Weights of a small transformer language model: 2.97M parameters, 9477 steps.
Each number is 500 + 25 x the weight over its row's rms, rounded and kept within 0 to 999. Layers, rows and columns count from 0. Numbers have three digits each. The size before them is the row's rms in percent of the matrix's.

# layer 3 MLP down, 128x384, rms 0.0633, rows 0-127, columns 320-383
099:530512480434510544489476467511498496471505518483542497460465533501519467502488538492547531498501482489459553528500511504517518486472467505518507531461492539501483511509526486483498499480488528
098:479489564483503525503518442471479473552516445493519511500547522517505532492478512501467510502478506490473512451473488518499514484431491504514499526479523485473493468488502478505537493474467558
097:521509460451472481514492514520510476529494525495443495489468477505543523468456441519516480484533513535535526511485542480448463476485466499488517494494473515575483512519507480478513503500445497
102:479507494487536508455515497525485486496446501521481519528528480493552486498533511475501508508499472476495533529521576516515506490493498535526486524470485501499514522462467488509521513489492516
097:484507490518519480542546566503488497518509496503493500509490483506472528513535519497459507474545557504489507488486470471482466471516529474472504511518463500543493512464491515495449510508502450
103:453534530482481504489515467479478510549551472480505510472529468502437512501467472539504472503483446570483532468467524484501513490474457499508573467502530494506485475486525508519507531473482462
101:490521500492511491504504524501504528483520470499442524482503499518491506436504498484488503487515465437480525477490521482497460496503488556459511447477440524537529498504476509468458483489536487
105:514510522492502496514512539515521478526519470478454542479448498498533481498472495489502452508503517482488530466509524549476471490484500478521509488451515545512480470513490502489507524510469463
099:511517529550511503480494493536468479513513513497510484505473519498506473460513458488487479500518460452496473474478499482469490476483483478491528495461545512505521540504507527441544506488505542
100:512488502464529508517446522513495479482567483483514468508509499517489536495503495522524467491502516508501578466503494512495525469529502581528528511520535532527454450509494533539499485540483534
102:551506505510495529514534469508487527482563459509462530528583423517511488514507506483528477497496529528490454464533479500492461506509476474518485518507495505537462523482501491515509485550498509
102:506501546501485485504499491495552479434522478522472496522467520487455473453498537528448481537481497489470521435485480525478476475454542494511478513464463491488529475493476521538513525521527491
098:478483485477523512501519458492520505511497484476468497530479531503489483467516556454560517534536489543507478523486517489474534488488509495534503520464475486502497456460485505527462523512498498
097:523534490497474472503447500450485518509518509503481480510512510492535497538548534472499465523513516547484510489511504506507493505497532513509540474533524511482502466504463506496494463446523473
102:465455450521457478485491501489450463507532518511541484525481480503490499530501466482519516497539474522480552498531509483515522504501481495420532512467481496503481494474446512495509544494499459
100:507485451489531530491499502515524492509542512505537484467473553528500515513521484511512551514483493513521498494497498486486482463488524532451450514514523508539496508464458540435513499532516494
098:488541499476513470519460489463500539493519510535479464520464514512459535527470490528534467489513498480539469492506482537542514538513490512503498461522493519508526473515529501483480476526517490
098:490518461510490527521502501510506506451520515492526478503482501481484500499464546483568512511499530499464511498443467496538544428487535510471482500482496505511532539475496506498507483483470522
107:514528488507499503534497496490525559467460480466471545491486455495505479500500545501513486527466448551509531537492516489540514531451519487519511533524503510525488519504504485451488445509514495
095:469479452530503503504540509504465511548486502476531504496472470493515479490474477502526519502505491547529511510472486538524518477480480477463482462527502482488487532520497508493528544478522484
101:549541470521489506503494482518468475494512495510535533535470478488508541508482527495507577495466513510552487478509518464502529549522488515530512486507491485530444527501495466524524499483479505
096:497506522517480514490550505446514508502490498495527492501540519532492484482518499492495468485490523495494546457514513475535496521532526474524458503498452475450465505488532535520492509513496546
097:515511537546507531491497525468517485499561515485521563481498541486454473497502507518524514520531472503492510513502512511521439541519495507488535500478501443493530512499522515481510499502524504
098:484526495451540478487525498510489521479534482495504499492489507502527477465488531516458523535491547470500484482475474526452516511492567483506514559459506519521508458465529528516513519514482511
095:492477525580486528508487499500501489496534476499526492468514480481554510502527543529492544477520482512512510501503475534503498497473505471526489517491531522457522503504507464470570504518528517
105:477528482519517515501531489500493499523481466539526479513498516503492509474538526443520533463484495455497488485481506496489522493537518490481495479490471505435536492516477461460512499513506502
099:473484516520540481514447520461513501468514483511511496520506518478491492499482522473498482462519453508486496514538524474494457516486503499493497531498505471506505539461499511520534473509524472
109:515481494481537495468542513544494468478504508487531486494525521484508519462557477483509530461501548483534499501509472507527499489498433522487450463466507491499488507481496488503487491513499518
100:532530440505518498528540551501531511509480447520505465501487523506494521492533520488523518525496522479484500532485473531458501549482480500489496486511500484519461499484468473470478486498464535
101:485497455484502493487485473504495472447495479452492502517479502512517490499514533535475541519441528527461504535501483519501501506512464484475500474472484517449502528529459480500504478496535513
096:487515446515480499512495539545530499519485520494475457525513483480486486538492519559498528500481509509525502446462464485504497517513519524489503512523500485487554517521479487499505463486459536
097:499502485500448514486457502478512526486500514567501509473508524527525522523505503503506501506479518506452513535501526496491501480513508540488516522538508474498447479496476470501431531492463491
102:495550522520473464474488496471520472496513478517475482515475483494477495484486508504477521497512449512488466481467477497548504524523466512500479509502502504512482480478524486480498512529532458
102:513526489525547481517463524445482480489474538512492464505520487510503488488503469497474486487507511501499517462525505492511501536522475475514503459484495489506503479557552449522432484528510514
097:483490530516539480479509501466540511477514502508550518497522544496464505498514519520518490506471488533486449503468510486514489476514548504458482495523461517455506533520495501490511535474546513
102:516489473504521469512520502507501505535476555496479534495496478461489529573517507495502478517525454523508514500516489488453444498462495462508544524500518512500448499482500488476479482558516519
098:530475507458441513519533539514528498501497491492488500499492490492503498472487454508502540520527466484500464510510482517469499475464505466498524545518479459527462479535514512501521504503482504
098:552527464513487489490506469511489478511503489525466491517518521496514534500475505514493471493480549492470459506488468509472474452528526523480476490485492478505503522496503453469483517466474512
097:475511499490533512472507515527518556519453475469507496463499498499520486486498430497457495552492504467468486517501480506496518528498513467497492516495484432475501508524458507515518477464522490
102:537484509547514516469470505493496555483489449509454474539531486510472473516480504490505528540527443471506493441502481456471499505524479491493523515489486497481479503513478455471564496420513506
095:500518453482465475473514534455473531516546472483540497495476460521462492512463512457528501490495532490500480519470490508491530505482504501477475503489509529467445483487532510480489457481449480
095:502479503483484493531518501516485513494489530516492526527536531507468514518512468499491509502498543517486488482521511535478491539482484522519508533516507495508456492513527464510475505531465527
100:540516462516542509492537528486509438478524536534463517502495486524462483501512538460505497460505489513513498509470528510538533441516469465505488512490530504473491514512495501476494495518502492
100:505528515483553501502529505531482509475497487455517501513457490482510492518493548494477517508543523467508456464448486525491480524493506519462524504510518507485507447475492501546466506481504503
110:486489493548520465484496473525522479476468485523507464532511526470454536473481489461507480489519489481495485502509489471556461522510499533496498468486456489518512541545505464497519484509466469
102:530467459481532545494470483506515520505474484460533487482476538516488490518467491502508508516561491515492484475533521521509514513499472473504500530504508480512532505581486517471497505479513510
099:471480521505508526518482517492517511507512511499510507448498514488520494517452492505526515506515512500499495544521517525475535498507445446485485476474530492493503507489550569522486494530494460
097:500463490506460507530468491521514534474493501518501507512511502499502497466493491477562488500497468515519491534528516533503451572542510495514526499535474503479495514475483481490498450519470510
094:486492443518396493526462478546485476497487490535510517511514509501505510504509524491509468502518467472443503513500540466573490511470504515540467492483500507491482498507497435497515506498484460
098:469523466522496496479475491501521479521561482449493505540513490511508506514478555474473484462547525485485531517494467498473554509487490482478532506508518544511506478501500497468527491507518529
101:531502466515524466483495492443537514545492472517522478532512499501517505483508489436491473489532506517535534511506533537525524512498486471534536502460484496437500497513499471530505478491477465
103:497504486499489485518455472502536486517513509470499443558491475480499534511480524492471490509537491508509490501503469498449458505472490530480495521472528507506515483492498501435489483517511520
102:484484513480504515490518491502473495521469552496524531531532526530517497545480536475489511517556544535511439492516524501493497501510474464498513492500500528504540491486486533475489520512510466
101:494532527484522503468476504500494475539490466518535493475502484503455475482501490486513535513510537468490508503458545460469531474537527438476532481476514454523524519525500486516462496488507510
107:498464508519489504449522534480472542495505537531506485506492501526523507485537498523462428532477472457527523519537506462535492481513503491499515514497499514500499535475528491535499494514475462
103:522479468487527517486522504482485490531511517477520487491532498506512478478496483495482516543506551458468472476498527503477500516508495491488518511464512494487535501512506544518534538508488463
100:442487508463446487486532483477493505504479492505542501518491484506551505512512519482552457465514518502466477464506539497479520490529534506468467480538489472512470515469532484496531472535478521
098:462493505525495483504477471459472509512494466522526438533510490484532485494544484456461554471520481475469500512550503495491472542499530494497496515460495524477496472492493467502496482542486531
101:516520514477477513503498548459505514494508524518493518480547510501554530461530505526466482517483501402469514518507514503480488523503520531552504524513485470527531513472515462507517464535484512
103:481489506528502500465460506494503516489501519476494500491515507515518490544517478498507509472509544426439497511535493516508522494504567488517477503473543453522507486516515502482493471530516485
099:537510521488498477487519465478484519494457537490555511463466489489451487452515508519451471498549501493513505483522509515475497497500509484487511473556529513538469531521495521493478504498474520
094:479468515477496467526460529517479539521486512479520511547495474499548508486479477512506489488473504451464464516458472493470487482484449543514512507536523537430490482537509497525471461470547496
100:494532500495575482502478522523523449476493518508444512472501499516520484506470494526493499536494531513525514506504503499467507453493460520540475495496463518496497501457523486522506522501504533
095:525556506512554501534477511557486490542478524467525477517476483516513506495519496484516495478524522499470464514505503515504497534494500511508504502527456507474526467493520504495500447485457481
090:503513458459451490513486484525457514457454500511493487502497480503520504495497492495530497522505468521557529496458543508563529505531446514486494509486517503492517487490485474479453548455506521
100:474529484513473489493495516470507503495518510484515523491506471500536511506529524499549509476497544551503466492525509472459522495513481529522452491512496538521487495511455494484459495454497513
094:474552524506513471465545509436482539490506474473497491482537505509498500486479459497488489475457526483494515527498504486493521468503513496496493477482504483488497517502516522509499540492476490
110:522540530482495505476483486533480467540474472477510538509515470490511493542546451489507533521480477506458492455503514502542504479449498501495518557513517453506503481512491502507506526462553474
094:473474485500506525494506457497524478475522488525508504453486488527466498487458490498476519564472521502496500495492505527471508482520522503474514547550455462472528525467507489529539523499500544
099:508488546505468506515496472508495447526490492522459510499521539521562555494467483480496485510484469472498518533485522489513507548516521617498498459489499478555500462467487513461515493500551487
090:475493500488466461486478481469494493463457490480496490464512507492537498493533487511483509457512511510462464509466468562502525497471466487476534548496538497509466533484483532516504488479481517
098:533462473515467491478487502476527500470471520499502533500480492475508548472514526524531503483503443465481507539510479506491510495473490532498512476525464548518432536516505504478498547501479505
101:485482461479467511488506525523491528486490494498549486458469529482518483496493500519511469487501477523494485495497529477501508560513546482479531543531518469512468503527461481513486487499503527
100:478457481497508502520501529462480460511514512509522514478515490504481466528477476520538505545512500563518498498505481518512481471492529464507535497501528494505537477483480558523516523492494482
093:519539567489513505517503484513517483469502488528449514535515532490498485479464458494469464505496434571540504542504496492513507521511508468515498492448505520466522492511481517507529517479507510
104:496513506479505489519512502463486517480465531526480500473493486489489488487466495497474461484490501501485450505528504463512542492491501478534498485527539517471452450477521515518512505518473513
100:450508505527530513555489544481483524517511497511529515486501468485474477491532493502529506486535458550466470478492499508460476518500502474494500451474498486498499461469515465511491533528477511
101:502467501505527514521485468517517483494491514490449521525492481490503505504490489518538489487440515479513516481526461515489517495530486536536458498501479505486499486435544492497479498536454524
104:497504507536511596476497484549538488498451488485445530530502495474515470504458521580469488494466536526503504489510481517469480516515513465465506472467463519515524504493471510463482485495515476
101:471452520501510518564508499523479549482499510497463481508505525512506503489480539499501512529482521517526485522483520519526470512487477507478485536503524500523487514488556528484517521567479524
100:484416499486468509509547472513481489494481519509507518466534512514499505503477477464540506525458509483482452560496484498514462493522485491508523477493457551520501507510552490534537502527502522
098:510499521464501511479528516513547493489489504520518475493515485523497481499521505538455544497512512508490516451460494495511509492482516469544484500499498491475543453525526470542510477520527558
105:512513521463488521522495461523499483523494484521493465481508522506514497499491552435500526500474488523493527532473475488496448534491517529479488500524463493488546510450568488532451478514496524
104:492512532509462515464513533540497508519499529476554510525501500488529531515490535505500467483493502450540485505509512520525510477527513544532485475474511530547526503459543522502462476484534481
098:501489551521542514499515510491523520529538500502486463504495518483514510471497475478483465483497548500538481494511516532528503484489470517507519500470486525484517504483493530480474528462470499
102:553536540494552524492457509490530468495508497481532502504506470483492461468526509555478502531494460495504518508506484476467503456518524504491515511511500464515522534459509508505480471449537548
101:504480555521510481526480490520491475466456489443527513491453497494491516463512494542501519469542498471494525477524531483486511479529521503507488499524507463527484497519464446536476515526518500
096:521457506536487459541479475494497524499517486498485507524492474487467557543482460519501497504477506513517475485507458531541549514498506536477501522500480473462551533521496501500494468475534512
099:524458507517526513511517482481521491512489501492521493515488527492498497521499516465454510524514486458508512472490481474549562504459475503516549484509485475521492508529519546459537475509524514
103:513501507494494447516512545532458479511510491495498537444501520513534494501512496481466503519484520483511484478481483484527527482488504502527496506526496510477541475510483533514501550495471455
102:511494484461509510497526550511473480509508511552463507491489463506524500522500450558502510464499487531486517535507514513510536455471520536504485511522454522543486555469515493509475473530465520
107:538518532491486503531478449493499489504495480490478537502453485506505455539492484458436482512513487526497515500506510496530480485547516438497516553524487510522533476549479502501555516494482535
095:485420470517461485497548489496493502441515508522482502541499483532494507490492478485502527503505488524520506509459473547533486541488538473534443473503503490458533515485492510504511521489524553
095:489492488488486485553501540500484467551463527498506524504510534488488482517486493513498495491486511524534484548487516516475539549480471528504517512470480478439492509508499501528502523539448464
090:466488508557461520532492526433526456488487454547527476492514499487497511510513493488469485482487486500537495512524533484510548532479528490499502489483540466508468516545499519518516507464519469
098:533496502477518473488505494497521503510555450544512439507514466512505488549578561503509548480473492506517466513498461504482530475486550492484455513493502517533507536486511498491504491490518490
100:501535520527453509535575491502496525499479523500532482469503458497514526487502488499495502476487507522565456526500525483510465505506507503480477513467497478466553528437521462467491543470484479
100:518475520529493506519502514510491480517490527535508528524518509513538480511488499523504527489513473506483516500527498472510464522513512501513499512524508533508481499499514497484483490533522482
111:482476526455480519472514514526495504519492507506501530507452508475516518520534477520482513487501498436496532462529513520475480465490503485476512488506501529500518485540460503476523497471515490
099:491457495480492542496495505553496519526518470422507534449518499543495445451501501478445506503461535504508518487548441547487463504506537446495488501509473490488472543540511463549444467493530501
105:538530488479473515471513537501538508497476516532499476505478535489485480477501510469500500478515509509514480467491496496495496504470470493542487477559488517517474508507477490508500479472518470
100:449531502486528520509521521530464518554527486493483475513507485502501495478506492519514513469502479555575513480501496454511526517522480479537510492514506512545520490491490435486484465490496499
102:551493494477507495494483494489508437523477502530521515529517486491494528538490463500491477520477496522505508511507490517536521531544477520483509499485513474489440454507497541486475542543454465
107:509519493469540490515452445521485473536509477475467504489525501482510467536523516502507502465532491535492504511506537509510475532540511503509488482433533507491491459460507463490507519484542500
095:504509541465461480524474509506468511510483502478475476500444551495461520516477469526498467482514475493475466484511479510493496508513529516531538457488482491494540560501494463490473487510475477
102:494482455452489475495509500506516501521494486509479497527510540495503474525548487527542494494491478520496467481513490469438518492495488492499502476528469485432498499507491459533538503491499491
111:433520484481516488481515506464521485453537541506498475532499525514538495490487492513484480521500487476467564508483496483506512491479537499476457466509472502522505515562454536504532513486546484
104:551425512462502527563462499476451497467489542505498523451519488494497517530499496591529523515489499468504502499494533531454515533518452510520533497549521499497472472516486540539506538529450480
100:475465519525516486471497486483528527488495506482469485490516547486490490482474522514505485485478470480535472509538474503490470534512501501550482520519524492492474520504514513508519547511511493
103:487490424503490466458514516498487511482473470455478518502459541452478485519516520449472492481516510471535524469464489512482470473496504524532559544530507495529523496542444508465490526502495504
098:481504480462500497550495499473562517521498498505491494500545507505506510471513502496536469496491499479504493472487473511534472513495481535437530493486530542474507426444550499521514520458536478
105:501510484480514505479493506507492525438485512538482517458483481518479470497475485509506544500488508530466487527492506503475476478522512491521493481496511510429494471528433489515458495507504479
097:471495521504517515485506480548504482462451481470451512472497499506468518485501503490509516513523526520540538460509512483474517479507459468528508486496512534534474485499519515518518526493520513
107:458492510477511516553483465479510489500497572504523473467492506489483499497523494472518440516510515503482506509493541502477465474488501484462473481510524511532537535515496519507489503499496505
097:496529515485457478452543493534467491536470498540520495478514488498518485513491483534546512497476498565522520542482478498524492488529468474535492502507505500534504535532493566487514497521481488
103:506513496501413509477519500504473547516511500557502462516512485524461519500481481502487539503478506545491498530489491529511539486507500536536479498544467519444498555461553479481492474480499494
100:495459506530510492448509445525522520520509518520499516498505508494501497500454496491503453511478478505528514501497501429516487504553473539498449498461538475521493477485515500562492487499511505
101:489459532541555498523443515485510490479536518485488507544515523543504455509499422528499477513518524464474490510497497497506519504573494471445485504530490507494503501475523528549449466465491506
102:529549513482533494464491484533550508484486507455509476471511457482472494516477518516470497494518523461436489488485498508468490459481528466465504457523532525488501498481484533511515536489529499
095:509536530540496456432486467475498521503510520498525500481495481469483502485496487477479550490479494492530478486513457435465520517507507520499468481518479474502511527525530514500501550545505485
099:505452474511502477477490469461507499529497508501465530508516473512528503527538533504474470524462514466487537521504533479568451519530475477523469482513542529517482475517502529526503481498477502
093:489502453520502518508492495489506517489497518494505518514507500512506502505480508491504492561489547485567513545545500475511516494490527497446455514507551491481543537493505530516461493494522483
095:479521530541462477464531459505483465469513539488458462489499502493495521487484493480516521519512519490528534515518481449488503484448476477512526477496481481494493485491467497516508486517546488
108:549487494480507513486474502501529484471481455489497528503497520501476508505505514502445471508492517534514491494499530502485486524491501526503489518516506496531518474526478493523504486496536493
096:511518537498467517501506501474451499516489531485523529486502568512457532530536481546503478497462468473506513525531507510508547465479497560484502493523507522499499507531504494504483488438507504
099:482509516490503532520492496509472512511530497454518512506503424516482480483538503523501500468500524546525539480500497551511513522506461477464510524490529522472529481497519482469543505474476512
100:479476504512485495473516548538513517483492509479482443526492508487478500483495500485539502473500476517479490503509489452536475501442535496506444528488502450512496527517511524455548494504509463
094:525498489544531468511501530480509511476550486570518513492525500476491525511502480499510496459515474451517533526520525476505538452513512513505461515518515499540505498464448537529520470479505521